python train.py --n_layer=12 --d_model=448 --n_head=4 --n_kv_head=2 --head_dim=64 --d_mlp=1792 --vocab_size=15678 --activation="squared_relu" --norm="layernorm" --norm_place="pre" --norm_eps=1e-05 --positions="rope" --rope_base=4770.0 --rope_fraction=1.0 --qk_norm=false --attn_scale=0.125 --bias="none" --tie_embeddings=false --parallel_block=false --init="orth" --init_std_qkv=0.0243 --init_std_o=0.0322 --init_std_up=0.0243 --init_std_down=0.0 --optimizer="muon" --lr=0.00577 --lr_mult_qkv=0.7 --lr_mult_o=1.5 --lr_mult_down=3.0 --beta1=0.9 --lr_head=0.00458 --grad_clip=0.5 --warmup_steps=200 --schedule="wsd" --decay_fraction=0.464 --decay_shape="linear" --final_lr_fraction=0.05 --batch_tokens=32768 --seq_len=1024 --doc_mask=true --z_loss=1e-05 --train_tokens=400700000 --steps=12229 --dataset="wikipedia_en"
Each number is 128 + 24 x the weight over its row's rms, rounded and kept within 0 to 255. Layers, rows and columns count from 0. Numbers have three digits each. The size before them is the row's rms in percent of the matrix's.

# down: layer 3 MLP down (transposed), 1792x448, rms 0.123, rows 1245-1344, columns 256-319
# up: layer 3 MLP up, 1792x448, rms 0.0813, rows 1246-1345, columns 256-319
down1245 095:129099095133139122153121150132054133094117100093156101124117124122139123092105099124169106125096131119143136104124159086051152120111146116126120171168121117090155123148122131141120116114128186
up1246 099:115146108108101111146132092126092123129113088136131137128116152133144136136095125147128128097098076163086151131170085105134150143111128126182129142104122134124145146140133163119080143075112118
down1246 097:119114151142093139113131135125134121107092099112136118130134108116157064122120141091127170152136145084132120115133099123143132124097127127101115099120158104110090139079118129134171095131104146
up1247 132:120085180118152134113135101119109128107155119124141125124118080101138096138137126144111129126148179148119121128099117120144121102103112116109075133144107139133111127113168101098091119158131134
down1247 127:093149135154134139133089129186142113107154141129140091119139101120146163114113130124157138112076090118134117118139110136147135136170113122091163137134134106094121086134101146149126118114143129
up1248 078:111157137117163118117146094200118102089116097105145155102121161177130129139150142150102163130136177167131127138133140104124108133125124161115112123127116102085140127144140133143112144132123144
down1248 077:118107151066120120151148151092159146093139152110153104129138098130140124137096092141207107098122098087120119123114135107095142128143155113137147127160125144122179146141134116100105135145140152
up1249 082:162090100103101091148152130148142109135133082126112113121158093120118166140129137132135139104126124106140098137172153117100123104130146130086115134114167158133121112131151171109144134134082139
down1249 083:126105127151129145119118112190108144156137148125129137140097119131146083114119113087140132138123095133117161131139159096162112146165113178140150096149111132108129152146137108153124122139138126
up1250 077:140092123113134180127108133132137141116131123117139131136172128124144137102110071088162151126110158106121102141109134144080107145109082091127147129071136146155150113098133128125123168136092119
down1250 071:105157135165165105150170098149143162132160104096146165136148111132117119148091179127105124150129106106131125128114155113143148124161141137139107100148113117113109134096131117149142132079159124
up1251 105:116130115137135124086121099098181105148107156127156088168125145113086123129106125152144130091151128170153156093119149164143133127136138146123146116121159140116112116179112170084182167142106161
down1251 100:134116172096085150136125108141130113120162121104160106135127140158145127155108076129142121148110148152123129118120118144091117145084131116137132122135154135139156168134134095138124095125132119
up1252 119:120159105150157152108132102100138157125129076159132107129119123143079139109133182114155135111138119158136107084113113115133099153104114156082111115109114086143105145136134112133150141116087119
down1252 120:114112136147105131109151118112130130147129140103141157134134160122173115121156163146083132107171089138120144140119125096081131090145114148119143110131130132123088166140152148173125059127131144
up1253 068:127086115144124127133116132088158139073107092146121144140160122113088149091102146062112138130126139126138172126100168098120105128082069139151180148155130139127127159142116151160136129089102128
down1253 067:146163168101109119146086160184132121148138145115166196133149117121125122138133104141138137138165125128100136116157111111146148075128119138105117120142142135124162122130126134128132140138131175
up1254 104:136118165155127135177090080115101149065124129067118130155120123107147134110173128116152134125125158108101130106118146156143171082110097101138162097114123124139068098134093126147112132130123141
down1254 096:098129108142121139124125146162160144113154124172143106109125117171108121136131126147107170121128151159135128142136070119148139124108186129084159140148127136109159147065106098140137149151109102
up1255 108:159151140105106179133087113081110140149105126155135140085104122155112119132127107146156123163102164159123110139108117117109148136123133118111142114149158140134135099168155163070117114137144167
down1255 112:119123127149121114095139089118109129161122141127115136164113136151115152144127192137125142117162127101108117119147117130125117142132141159101117150108123097089095113130106124178165151150124040
up1256 101:113123145126131134145109136134109132156116132128132133104158134096101140083149134106131149153124123123135120169140131155091122096085158106154108121147119157171137148155117150150148137135157143
down1256 105:105144112128126129175106139167164096147133137144142110110146142097135118123100109094080143142097149146098117104134124134150156118113161156080140149119138144133171157161119117113142096128141152
up1257 078:116102155116131145130185114098175125101179120162130092137112154098134123120119122147121083144149108139144108089138122112143121109127130141100071156131154092088147129136150135132124168178117150
down1257 085:111127118115136201160091143155141136105186129134109157162112110151135141119137178105101141158111134091110121148116116126155119122130103125088124098090154125144153127149117148128134153127139125
up1258 126:104116135119119123198113092074132119104156126136122148111123159177101132161125152119107152148109100164113118143118144116120137124101130107154168143105083148098115162178176123125141128141112156
down1258 123:115126118154162083082128127178142125164105076103190112160140112114114097168144125140112105149120150124102145138110121151107109111162148151145081127135146127108157109066138147119127156128102123
up1259 122:123125117156146132122125147127096149177141132134137091177134140062133144097146125138119111100124126176123097138162178104113147131101152119127121116142118094099112075141117155092101115120131136
down1259 123:132095179133156133099148149125114131097080164113092165115156138157136105138131123168112132146141075149105115132105123125157097097097087093099175088164116136128148110152139135141124127117140099
up1260 079:148079167105148099149113133129079122120120136139136128174174152121124138097115103124078105119159110107122116150148132108185120166125106109142109131116120101130159136118158133141147181114114109
down1260 077:104183109098097104114131120141136125110138107129157091113154093147116142167121135105132154149134184075141125126141145141088113099127146133077120132159142142145131144126106182148094105134136161
up1261 114:166087126110090150089132146131135152167130147149112074150156128115102126126129093103124147138168120162099100134110112110111133146133137107143160084152089157175136086112124138108118128121110138
down1261 116:144156132121151119112123096111120124156118105140175167141145108116132135124143147130121123136103114128145143136142090126143123135133135094150122110109154148103121139157091122149157134155146117
up1262 104:089104142107122139097125086157083115111125098107090128118159141134111143104121122113109117101151105109141117116121162128105060108120136124123102105120104084157107105078107118127099109179158134
down1262 109:114146138099100096109113139101101138137112128164143127129136150138138125138154152100102121113153104111125114112106134110174112083113126187132132151133083113170093134159130111101142142149126123
up1263 110:143114140118123118140132162073130122138110105144087119111119088145158170147127122069161057138132114100102133129123137144122146115126154084144149120101122124114173175092159166156146148104153146
down1263 100:157111106142129106117149090100146117141138155140145162110137113120128114154128184175098160127110160136123143112132128118160148160118132129137120094138109133110092127153120158122134125103128116
up1264 099:151115138126158107151110151163112169133109140122110141170112141142171112124115128119143119119123123115117182111141117119128134111155145113140139131130141155097088097165136110131112114115121158
down1264 095:130133130120127144150102135131097102139187136119091096168141113117116127133100138128140128126126100108074140124108098144117132096143116157077139094107124140123119124134163117145163158129108144
up1265 094:119153125195126117089147100150093143117087088117123167158095111127122115134078143126130140141131111124158151151115142073171148127142109136107135132152091108191132134133157154127132113104138116
down1265 090:118123117093074124152107140143120128161133163091122110184122109100094128103117102093118124134121113142124147118111125172072108132154125145151158094107126116148149089148110135112134148178129131
up1266 119:118124105130068156114143111124129133130109109087122110133130130119075145076117100106090113110133147116155145142118141151098091130101134151152153140119144128105102121140136156098165137161134129
down1266 106:112165119155141121117116142119148103120111137157135186137114140158147098168113117112125096126119168159119154121093159091123155122141116127130133134110137104104143146141130100096150131096162134
up1267 095:113117062144117111130121128105100169125132136124125137105127113115175135125126123112131156140138146125154116129086118158092111089140114117111156180128116086121119106154100122174127132141098120
down1267 090:130126145115107113142104151079155114116077145146116142129109104141157127082176110117152141108095105113139149078120114118061158167127161126132114116118152126145141124076139116101141117121107148
up1268 071:099154129078125123166147133132118149111119139105098120128086143113137122105151109163110144164118094094135105107151119102129110137150128128139122131149127090131095124115136131138158167146118153
down1268 075:137148133110135118160107125101065160120116174086146144148139122115154127127134112143104152111157118097168129103107146182088111105121083109113099148163129140122112133109113102108124148119147076
up1269 096:120125134134133101143122146117154184145141128141143118163142130171094143151123133136165087119102135105124113133093136156149135129157118116144120115150145110075112149129111118162149140139140092
down1269 094:160101133112173101120154140121083113136133089065145207141134112072147126091158133147143151079146137087109160137118123132137182096063157117118152103122115098162133141105176148087172106134120155
up1270 056:118136172111104153151107113086084149136158087101165075133150092132113114146140137106173119141118096139117124124158155140119106158105121111137172129143135165172079141131184099165160142094132126
down1270 053:171116100133150145139133144161169127111102131141112156092117156116113136079108137097099160113153147133154112148123156113109115162111156090107134136117104110120174087122103112144131105169151132
up1271 108:120129158109121177094131167138143137140080171123136111165195125137103119153160157136154119151144116126133117153132096150120101107090182114158134083132133100140092125132115125107130131105081135
down1271 100:118144102128127089140124122124085093106136127181164129105099095139144140116119167152106158140122149109119099128131140109132105160151080102096120151102169162068157181146119101116139122102150111
up1272 101:143111185081145117150180115136183146108073145138121129123155123114157144167130107139123142094158088137128121143139128162157119132072135141127133099097161093124142149128120140180117159131148146
down1272 098:137160114191115121107111138128129140136126118136161084129108146171149112088069108115143121133103134155118109151163098108173081116123106158115139098108157122187146143133105138120118129132117128
up1273 071:092139106099165116163121116141090102133184163110133128130106111105120122105168155141140118102121116149136110140161153134159137191175120111149137103126153120166137136102186122116117127140127138
down1273 067:128129109156154087150126127161140148162110126112131100094121138161088113152099168150079121117128174112145104112126112095172117085101117160085123112094107149118122138151129097163136147143152173
up1274 051:079102113118084117112088087126140105162120158106170136158117108119156125131108164095156094097140120090153146118113130122145179135141136121110131150156120124122127094146132084106148108138123129
down1274 047:146149158113121128116127113132122075076165151138105139135157149106140137111125124129131162118113122151099087132086186102137140109136091125125162138128132136143083097128140150113136124115120117
up1275 103:140093130124135094132150101141081125097136115126110112121157107109151114140124064145120102132108110120133091126143128138116147104125162165119093108123140131118142148145108136146150153148132129
down1275 093:119165110135149143121123087154172155133099125128113147147095151123135131122148130131144149139134153151149151123134178121133110154153127137131157161148104110126142139119096135094107149125129095
up1276 037:121156145110138162178093115119171117123116092177194139174131134127112123116095113110119142134121157121129136104135113112130122099110177163122100111135112135123130145160125106124111131082164099
down1276 033:086112152145142125110170147117120155133142095092106102093120116130151133128128117138128146100110088180098140129091152105147116180110123087128134142114161133116106068129120089160110100105123171
up1277 088:096107126116097113151134104101092122098106149112127120145145114077157097159127186124076107153147136096137143105103168137110127109101136112127131100130152081161141122095159156177104104130135112
down1277 086:113117153165162122145122160174120131108065104141102101109085139133113108102144125140135109169106106119173093172138113061081143142159106156142138142126078162101141108073160092143174139152103132
up1278 091:145090065138136149100139134092146136153161152104117141146111119124179104104136133130125096103166106055147110155109119136071099154108129151112122135115152112136124132099112126145096127114107099
down1278 091:117127140159166138091096128150094128092100118124159115136135138117161139131104126083111160131148134119073087161059138140113129092092090107140150107095161138099104133135127151149134139133136124
up1279 131:100114172157150129123085088130140129141128130049137132158140169123148109132085127119117139141100157145103130144133124171140130174109092151130085109088098088151142112121116115134132065087136143
down1279 134:144168129155119086130110106136146122151132090111142062097085095152142122116156145152124109156139099119155152117133119160141152144126116109140146123142138122150173126119105106128149123125156071
up1280 102:105107115087134106132090118146147118097135123119133150138136121124138140104160167157150141072139168137130099111122135137170146116125117163125140102131115103142127132134082091128160104135111086
down1280 104:109105145104115163128116211180107156112155134085144084120181151073146124112109141139098117142120120138092127130136113094098125096130133121137106102150177165112128146145161167137106129095128172
up1281 101:124076126155119129117119100136125133096114110165121131094121120077117150129098143166106142113130095140118131093122142145092090130094141138159099146152139133130096099122113147129125059126156133
down1281 103:128203129116087127065092130128138104127128117113133125091131092122132135123157118096144152120169180151120098136160131174100155104097155119081153100148136133101137091108171108170161120097139127
up1282 078:140124121159126131098123149141123133124153166136140123110119139132167131150111117135145099141159155106140130130134090148155091127173107120142142107173145110173143101076117187110129111156105145
down1282 083:146121111117183112157091156120132079108094115122124168102123157155130135120133107153098144095126175162159094149125118110130130068139177066134132094175136108158116132100167139156134156139152128
up1283 107:142073174134102153139095154158132138129109123157125150113105179152093111096148131123105138138161106177140151078099173112156138110124106073138088123193149140133104149127121089109138137117109159
down1283 103:121161101131122129120140091111095141104117159113087120101113103048125150120112112127152154082098094138144124119158088130121113184141129152143118115144140120135132106170189124140142149117134114
up1284 124:116127129111139132112099109141132143128140135116114137160169178130177099119115161147120155073187149098106101146085116071160110157089124109103122146139147118144120119137117152134140145097140107
down1284 130:135148109126093143128090093104132101147135110152152112070130131116118144102127119126133091149090126173132140108151141127111123165118134151163126118115082144169147155147137114168143126183115175
up1285 076:104132124093131107109110111095154131108121123108151106110098091137150117087124107136122127143150079102146121130118152178156158081163143131195094143093138126153133142115113162101097131094125110
down1285 076:082107134121142123141129136089102159163149111142121145113120162094126135119127130094145159141118140135163107154145092105103187126151138140119129087111124167118130144115103142142094133052094104
up1286 123:128153192118133148113159108087096115147114137114180087129142174185141102079081114128139113175105119133100111118135156136146097144118130148101100138087104116158107087086122111144145133114074131
down1286 111:112108113124115118148153133163138115145119122142098154101141085086114160164131150069102155108123123115172120114152143121083103138107139124135132127157180113109125153164117136089124141116152131
up1287 110:158149123158114146147119134074120100141116071164120132104145071121158123092134121112115115119133105126105132139126180134131120164071112092155132124157137153103173092133172149107169134128118137
down1287 108:089132113148141119109109141119184141146122145116133131131088145134143117114157148115106150144131140093114147137134060140086126150142180142118136098091132087151147105140105037122133147094123099
up1288 135:131150162088138103132167111160142122111149112078128106188147106132144119131136153111107119125155141157087111134125156159098112172129141140147131156086173097097126126116102135154104121143149157
down1288 164:166145121101123114128168105125148105096138119140099117125100070105116133118133098117156116138115148143111105141153122153128105101144139110145157128120108110106136138147144135137087095092133099
up1289 113:123164117097153127115089088107132131127143135158096125125141134157095101114120069128079148130135130142107101122094122095161164057084161114111130144136120134176125151116182131118112155117097137
down1289 098:135111118147131119145129176144087095126127137137096169179142159114143160135128144159154097111116132132089126182187146169146148121155128124125144113086126144076117131140121101141140101169118108
up1290 113:123173155088132178100154057125158096106159140119106131123163150077120123181090148132138149109107098115141111096144134125136169172110119156089142129120137119127148111129130110082132131155116139
down1290 105:154083120145113120140134180111083133157103132127131151136118119166106129092141107100144122118093152135128158177114131123130130066129149099149139155156128153122129139121126115144150112153122091
up1291 135:109139114100114139066139124131146139148066139138127139125179113158115122107091156135151111127149131131136143141162120137131119127096192099132095136084115103177139147124146101131118139140137151
down1291 139:131146137113138174164109135114117142128139104111134115129107144086144077118116156114129148134120106134146151106125158099149106132130129103122160118098139131133134100089107129146125155109118147
up1292 068:140139165132121158139109116087147090141109123118153078135137028154143185148093151123120096113154101146109094111118149097126098098147128116120135126099120135119121118170122134160150126123154120
down1292 064:125119157123138142129116120108102149089132145110141130116115187137101093141129132096152127128128148101147121168133136103125177151113160131173111134190122121116121118100117132086139139163115114
up1293 101:115123150134094164174171113151134080139136111154154135098148148108146148168052142105087135084096117127114099140114157093109128128122164102118103171125162108125161152141174100127154149143148135
down1293 094:128129142125112127157137107104157087115143122127167171097128109118130124122079122143115175120161167132142111143118116103121152129155093150141131159092151134093074103120124141137091084116101121
up1294 055:139133195130144116159109090172141130103089120113130107114154142110145152128119148132173133140119137138084142108119121129135112118077092142151109067162123140148092124153096144156134119140144112
down1294 056:090154162100109130113079132126130131056139118119146123138148115162134143113147141120152119132125154136090118089166123161113138140165145130110112113135083119156127139135086098141077110155130137
up1295 077:125175087153157157164128101125125120144081158098105116123090103096092086148125116096157138086082142136123087165181079143126109133135150170144132112188126099136132101135118121160075137142104158
down1295 067:127111134125110132127157137121079148102140167156138209117138177128118185083097157140112145157186116116118109095137169149116124112126131134130099117119121179155132126096153125145116147120122095
up1296 068:103124141129134111141108117091118130147193155140137146119122143124139096116138125099097141125129103156156163124127123081154111118098146131091112164115153098152143136151165146153170125132089122
down1296 065:108120092124182147113136091122122125107129117120161140136140114118152102110112104156116106102122131113114128118095157170171135102131180163123132142090134174199102107130112097115116114132133113
up1297 134:151072138123133123103100109112082098103136117127111143140148146166168084130131117133137116152154137171153123083137159143146130135103110111141102139127145183195114131132125167131122097149155168
down1297 152:140159138153169168124114163094107121123166115167131114082108133144118145117110146135131137101147115115110129138185147127130154130114159130120130109096110180101143153164135117118067108095156127
up1298 107:131140141160183175093070082122135142159122143139138090109103119186105125190107125115148150143129136139169169134148095112103124138101068153116127108166113106141127088130097128110101133064150138
down1298 108:125159124095165095146091161116145156138113167127090105163077121134109109113138080110104112119130115104169141138145136120183127109155078127099169118139158139160134110111102084144089109146132127
up1299 087:113144168114130148076159137148137152123135173157116130097093120089169169154158107132145118118130124098150127155122157168142113100138134079113134114143095148130151088141143103117139173131080133
down1299 078:152124107110095122132135105123138123158129118168077154102106118157101152097104140150154138151107137122147151136129117129110165167112139120134168094103148115136132165116123146141114139137102122
up1300 119:100136168115147108071149131142124139109144110111133103172149153147084112147154111125168125123113137160103103089107128152141169109129101141149104145150092116163104109147113085116110122131157135
down1300 123:137169115104154149112160121124135112126151097122112156130112116087154159134109144126114167068091127117084105115111112117136129136112128091158172103113148106123112158105129142134111132141064122
up1301 121:099082093076120095180123126134178122161178137175108106143150109126146128160158145113089113133099128073098125152121089124165114184112107113153114130134155142103124167116138109148121089123172134
down1301 130:122113135124141119123134126117180072144111101089177130121115144139109126134113099108157117107138175176122116106141116112095108153118107115122121149107070082143114106173113079141137190156127127
up1302 093:091158149133140081099111180149116118099159115151161142135133101097116098159143103145116102157143185119128112151126146110158156155153105109137140133156120134112111118125073110124157154116106117
down1302 102:178127177150102106145132123135162122110121128119082132087152153186160102091141145096134085151086100114093123140156097116149110097133096154179100102162125127140115144155094116148141109116127107
up1303 103:126165143102135123106118139103153142134093120090114142146129152125092157093140152125119105090153155125123148119161148098125141125143186128099142151182126147198159130188115109155144166132112130
down1303 092:120138165150144140178097124183105091162132128137097122114163113128090074149147115141155122165124104154116075120110112135141140113100107146168123138109142111132125080112133131136133107114138158
up1304 092:118132167106111137121110084124072136098092136118122121108128097150102154090137112124126130176179133124131132106164157142135103120149116147137143129118132127115120141090131098149138115138128095
down1304 103:124128205116121113143129125107103128118099091145133135109147144090125142094139135093119108127116124128163109117127128136176060106113116122133141079125131148144162135121165154128097095143119136
up1305 103:136119098123106165183102076127135109141126136096157136173128119095130118146165114097121117107127129131153153145113114123147140101115152107116166139116162125118115135117147145158141113101108126
down1305 105:127146171138130154080194149137109125147090130129107139120092126151119141137114125127159151127144129113154112160172150123145138081119110143135169148120139147121181133180075087130112127133115096
up1306 133:089130169115138115186146139165111141133113184108111112121114124123127136093092107161124177098111143109142124118085087138170160137084134140127077085148100160136054123119134148145139108163127122
down1306 134:114119139113165107122142130107143105168118155094118143148110155121137108167128150100146157133131156139155092112143111181129138095101137135107096176170161054136142123117101133138143121113156137
up1307 098:098138124159132135116137138149130149137105139111121097094082115113195166122137169159104146073112118111110151112157126063101154127140112080131145076128112156153118156163134088163157150141126129
down1307 098:177108139098156129103109108135144122146146109182127143108147088136121080077139079121145094178173167146136093128142153129141104102129131133088134169153125110157122097125126118110091104138115179
up1308 087:091135163091120139108133165107142115138122134133094124150135147130134158165172104138203095124078105160129107140160106173123114127175146104075146120138165137137099162085136132089088134123081183
down1308 081:189178109129142126162126115088133120113149095133128139141162159121155098154130122104153132097182091170138090103110156124101134133065123145125129084165097127184134104145164141150128129110143097
up1309 101:155128107101143147144117098104125122149152165163112142154141137147138155172111130132133104149148147124108093156129124143147108113093120101110115179148133179117118100176100107141143151118132127
down1309 099:124113144125169108118104147128112125153104150130095114146079132091118123152150121130108177120142094158135154113130152165162113088133138097141140128112170103168112093144082156134155091103102151
up1310 078:191146096110151117134141177150137080140134174149143106107126183083132141132096144123126162176110112124070097164132102152139126127127137080145114152148140087113112100106192144111097152121156122
down1310 080:159140119124112152168145137173129106074116151094157150141108159140097123142133115144135147106114122161116109147138117143112150103159169134126110097166142142161118111098150123098071101122147111
up1311 059:094116112097116116111123133083152112116110153139138175101150131128085134158137148128091107153115122146088109146141131137138097130119094157121157153134127097112147116072085128114118112132133163
down1311 060:134089095161116093129172117106132128156132082149168135129111185115093148112082122168161152186155137154171141108154086162113140105082147150110125119149133114119126091133167129121073126159123126
up1312 068:156070120091129114116161131121122137117099146123130056139101118123122115121127147122131142103139150113160129102165147138112146104150145109120142110091116067127112141146149117144135157086173117
down1312 064:106161151126144103127109149168176139129117095102148183136117148130127138139149123146126134099124111118141129143136135095120172168098106140138134124162172166106127118103152140145144079161124111
up1313 106:092160126092159140150113179141173113111152165107093146154144136148079124117119112132110089121114153143106150155129147121129101160156105149158147131178173137127151120124135124138124105135121155
down1313 092:160110128179160137111146111177137101145119119155133134093122146141137158153136142090118130117127141181122112124138108129098121089100151090123155090123093144131098121082115160104137150124117131
up1314 086:154143130104117126108088158167133146086116170170137101134132101129153088132145100123126127153083136129110159091147103161164121129115136108110168111098127112148155151139137082136124131130133128
down1314 073:108122136127163131170150119129148125160171141118137152162126165155131173113150138133107117135155123131143099130150154156114119142122142164132080131139127121125072111108125177112146140132078138
up1315 114:105189114148132061146098125149141160095115118074095117092140123174132154127104083121153131104112112127103134128136150108139166194116126127152153140134168149115120063119117132145119122127113114
down1315 106:110105139083086082105113123075131122148132165177127089136099115130179132112122146106111116164103166124141122149105102134124113075113140134100106092105091113126139085128166131155151133165130109
up1316 096:154157109152144133132165118125113087112135136127109131107119147129130152135165134096093149147147150134142071123135115116143095088125169081146111132172174098148098108165108101115147120101093146
down1316 097:114142150128172127193092111129110110098141098102161148177181159132149111162151150119147113152122105122154185123139129145152132134115113118175139097157131097125126143144181132171103176099110124
up1317 106:141139152131110090104078146107124138153168111133161114112137130118124156120088120131135159115145137132110143158123133142143160112163153141092139135139160153136073147116151092143142163129127113
down1317 110:107165104132166146116156114112092129137102142118127125107126107132128150134140149152120133169122148150103125101133124139125095104086110134162122140121124116102179116154146162111113083155131160
up1318 078:119117120128137102126115168146105100116099136108138125103107140138124083094149110144127159151120152143138124113160103134146116117127146159150155136114130125109182080138139150103115132136120130
down1318 077:099116086057123137148145109167152133127117168130119118072124133127124134176142120175191163108083116138125135108108136118101147113098076109131147132126137165153148110094134133114128110139142146
up1319 110:142152112105108128110142139137097184166105124129127113100149150129122140159112165176077106087131093108083101080118157108075153135167150116138128128139111148121123084177104145141107134119165104
down1319 103:108154142156121139107136132127151115142123150147098097104106105164126124121093137135118096126150129129131159138191151128084143168121182101138080142090109137147145163150111153100150115160125114
up1320 155:124104081101120090113141151143137133130120095138105144100110130192095117119152118121128151114125103125159096166091127125097144114117126095124152168151144107133117093159131128133152107122149173
down1320 149:138134110153141138126143133143123129130103112104121104119109086160094164171101171122100115136048116153156055142098107145139175125092132106139140109114111123123136127140087135158115098174127155
up1321 051:072120131090127094139117111138140148135160126118078128120098131118077157119147107115147135151116134172074136128143125139185118094135192111134134119093135114150094105114120130125119125132134129
down1321 050:161105131123128133130143173122083120107138158181122105090185119113132105138117137130138102148103143143123183073141091134204197146136080161134127123185081140120164163103114090131137150131119130
up1322 100:172126095100109152106119151132113134155129158095106117129124070117171114162130167117140105151114124148140120130135166098079165146170132139095130116173175113138121135102139121153119119108131144
down1322 092:101104169146124118140146120145107165106136100099137133137110172111100139124092128149129135119189143128136120120122111108110088093090132117162132148109139162092114127100084121120133146106147113
up1323 119:122100134186110108136107150166134133141141099118128100123137147157093144158113126157154116138127148148102162121102152099139145112145122126159080105123060111116092133145181079102106150165150145
down1323 137:109130114139167153129167122105147142138133088138128105092108122135139129126144138174062150138149137128112107131115142120097099125109148126085115104092093129083100143150135119117137115104123091
up1324 095:127151116120124134067144139083133165107131150126154136122074126181094128091108129113133106117128135101156115185136133112130151123128150128123161152093136109178096106139121131110114120132146135
down1324 084:146129103092145109182120126111168113110136098127118164102129133120160141118155138131128122112067128134134126106139088124101134139121109114113089100120136141118168121107115139133143121144133065
up1325 100:153162105165146168122118081107123130134145102112137127109149105179091103181128120112114147104124143171085162112153137127139144106088086112127078127130115130124146111104103127158166120100142173
down1325 091:148108108121148120099139150131163156081137170155132128161092155128147155086092103179149104146162120083145114086142109083146108123124142132127127094102147134130132153146142104092107128159126092
up1326 077:111152135151118129118087103119157152137091146136129124139131144134108073095098156149175112100130112114099130146122111106112122138148159144153159087106129142151149099129116116152168152140129143
down1326 073:131118110134176125164160139160098102097138122114154184116124106064124114152169157111092134096104118131124134110124145102120104089160073183136093166132102118121171141144141143135102157088137115
up1327 099:121146144163125109171099181140128141130156112100126146089138106161106118142160134157107119097118166177147136115175108129088131120077110116132123139115126119144130118151135147157144141106139131
down1327 097:055140147129146111114077108155118141111116157115146113160123134141113121144100210145107064100138150127090149091184137158127104120138133144125132153095148111092174128174125145108171136107085102
up1328 100:126160144111126101127124146150116128133143132136125119131111139122136091130127147111110064135125159117146124123128127075151119117150119145158135144166145140121149147159143125127103102109085127
down1328 100:120078098101106132118118114162178134174127121119123162164115132097090119134172134131167164099104136142140114113153111142101091106178135139106111129112095134105161132132083118120144135143149153
up1329 075:150128093100140094121101135116149094111134170126085097137130138143142140171143119074119144131100142105103127121158135162149120161069130118157099135110149171095124120125160102146133149121162113
down1329 072:151155163145118094142139139118154112153106127143165099113107096103142085144207154166138123155134120097099144134095165158125155063148140087120105163141147147120122113147150119095157156173128081
up1330 117:096121149090103165107149130176131121135134154133124168133184108097143139127145153123133143082153152146128125139082154140116112136101120092125132111106124159110088147124108145108155127114110139
down1330 124:127139147125169149176101149109123166098174157112142093117161161187109132166106147116128157173099118143111115137096119092116130139115071108135111120114126100149135139136152116141164129113138139
up1331 126:165137134168076129135120098169153145100143149128118134104148143151109117124094090107141137106161147158113155122139124142150122170132112119098123138131132089128115099113088147094108139140156136
down1331 124:160177095073076140116157138077097143127135111160135114163128149093085201140118156118102125142119128095121114107103118090124114144124115165155132089129132119124108138111138119117128107171174139
up1332 116:121117084132160139105141131105132116118164123100121101158094149134112130157149116143164119092085146167130130132132159113095103131126108115118152122108123145116128115146135178138118137169100158
down1332 147:119135132156120136139137140138172133129112135104174099137089115103119105095139102100154135127098160113097139153135153123097073135123095121181089138184119123110144133166166082153132081068148145
up1333 135:109076124187106112194084092172106171117119103147146122093125101114128119123124097107102147136111087117115120098127120122130109128136096154189119073143116100110087163116124111104125109109100120
down1333 134:126092137154141156154122158180161120127097139156139137134131121112138162163162115152084138131092164123115157127102109165150136101120152084151116175159137107104122072127143131116100132127142099
up1334 090:175113125107114110152077125159134126169107127135120145118158134171144085153131080146105150133130172120069114132139136131136111139110149136139151142135118124128127128094119146106137139084119132
down1334 088:132158098118160151129144101104147119118138145158150116129114118091146154136156159144123140111116126147100107150102107169181174089166104129159126094140127173152121102131169111147112104197146128
up1335 100:149093174144130142154116118149111088106122141135097127094114125104132149148124164144110082166137148131138168075149164138099153127158166081114145147150136091159117153101102108179117093099118115
down1335 103:115183139125112139130097129120095147121092104135118156149090093115105112152110114112133150093141135119120164101100095145136121124119129145106146132102078131140112115163113113151134143109139087
up1336 078:110130115138103142060129140121150129137134135114143092140097120136107134113153121129123100106156111138114173180105093111145107126128135137137154138147152110189126093146101123090087133086108105
down1336 071:138119142129123130174115100114111107092150106110121122154156186131147131132125117141141157085104133113115127106134119174133129143112150119149130139130086143100090150098141130126163113124094118
up1337 106:130137103113119122095117133050160112141124160149144115160139087131080147126135097114127114178116141164117079115126101121118153111126134136128107165119124111117128082147099143154163139103155137
down1337 089:111137125111143141131109114151118108097126123134154143156125191149150124160130139165087123094186077138127184155137109113150138137146139143073143132136142143115117158130148142090094103151092124
up1338 092:158150112118177128130104119155114114089114187085093113117153138074122111146171131087127138145106168136122071123102091109146086134105098136143088094130148107145164155087114170124104158080101135
down1338 087:145114151161121127156124120154132151107120154100122131137130135099131110107146114198150095111121119136153142125118168119133064119131147136133114167143190149156132139103152132157148146135177157
up1339 084:123167137178076160120120176116143150145117122127105087101113170158148121143099141134125131120142138156109121137116104091113126132090153095145138112130149125141141134114116171091146145121143117
down1339 082:098078117111110143155115153088120144116106146105137142143127104139160133143151086116110147129134147105153107141130130169133100088128119079143146117165115155157121098151138128140137109124098115
up1340 117:153128119161125125164131141124115144156130113128163115119118121114132095130097140131144120148156161113132101172108054112133129147139095120070140100124103149082121090151114127127148124119151124
down1340 117:120135113114151120118105134165136065086111099119130151140116163109122135099118105141123132088072122103171166150108147103130123107143129101124130132087167152105071156139175107144093129114148112
up1341 110:112141129124161139119110120126096142097135146158145118165126097109134147129121111151130122125138138117122146132136132091136165117145140147123150119143107130146137111174111112151121098129145118
down1341 099:137108093148118126129122131111150098154123156122113123131123127129130099114126170084138146145146128118102124132120107138096106110077144096122145101120150142171127171097107130095153148171151114
up1342 077:135161148117137131104137119143130082153157113082146131108190123098185133154119126109143105156106131139143155113124119138121126122133123131101101139137171109137134113121174118119116124109093155
down1342 077:163120160092146121112134140080118143079118152161172134143137159134148105162120121107126141076127151141160135154100130124124084133122137161127138134159104156078114142119093090126136119112171125
up1343 106:076144137154133172159134096163141157155109120118121149130170133107134146123138108092115139148147125123147093126113128143118107161146098143138134129127164143133123102112140151094082132124137124
down1343 109:112091113173097124110163161160156138156109121135150127116117110122141115154119139127139090139149094120124202146141118189082129127116129068119157150159132120126102130143123142176143143101143092
up1344 114:129113114133132101166157129086137154108130120121111138108151073164112163210107133130098154187116151098109142123161160128160157141146103103108104162107152135110080178164173097120084121138085141
down1344 121:154077109137101138109140094156115152167052117083145123130161162126137150139120108126133134135123132144138093112084119127119096143119121116152177143114170120140118103111114161122146099127131146
up1345 123:122126149124114099098136141148100158140169154103103103145103138121117090171114158089160111157154166108186135133100118106156122146112125119150124083065116117122115115136106083112102141122142147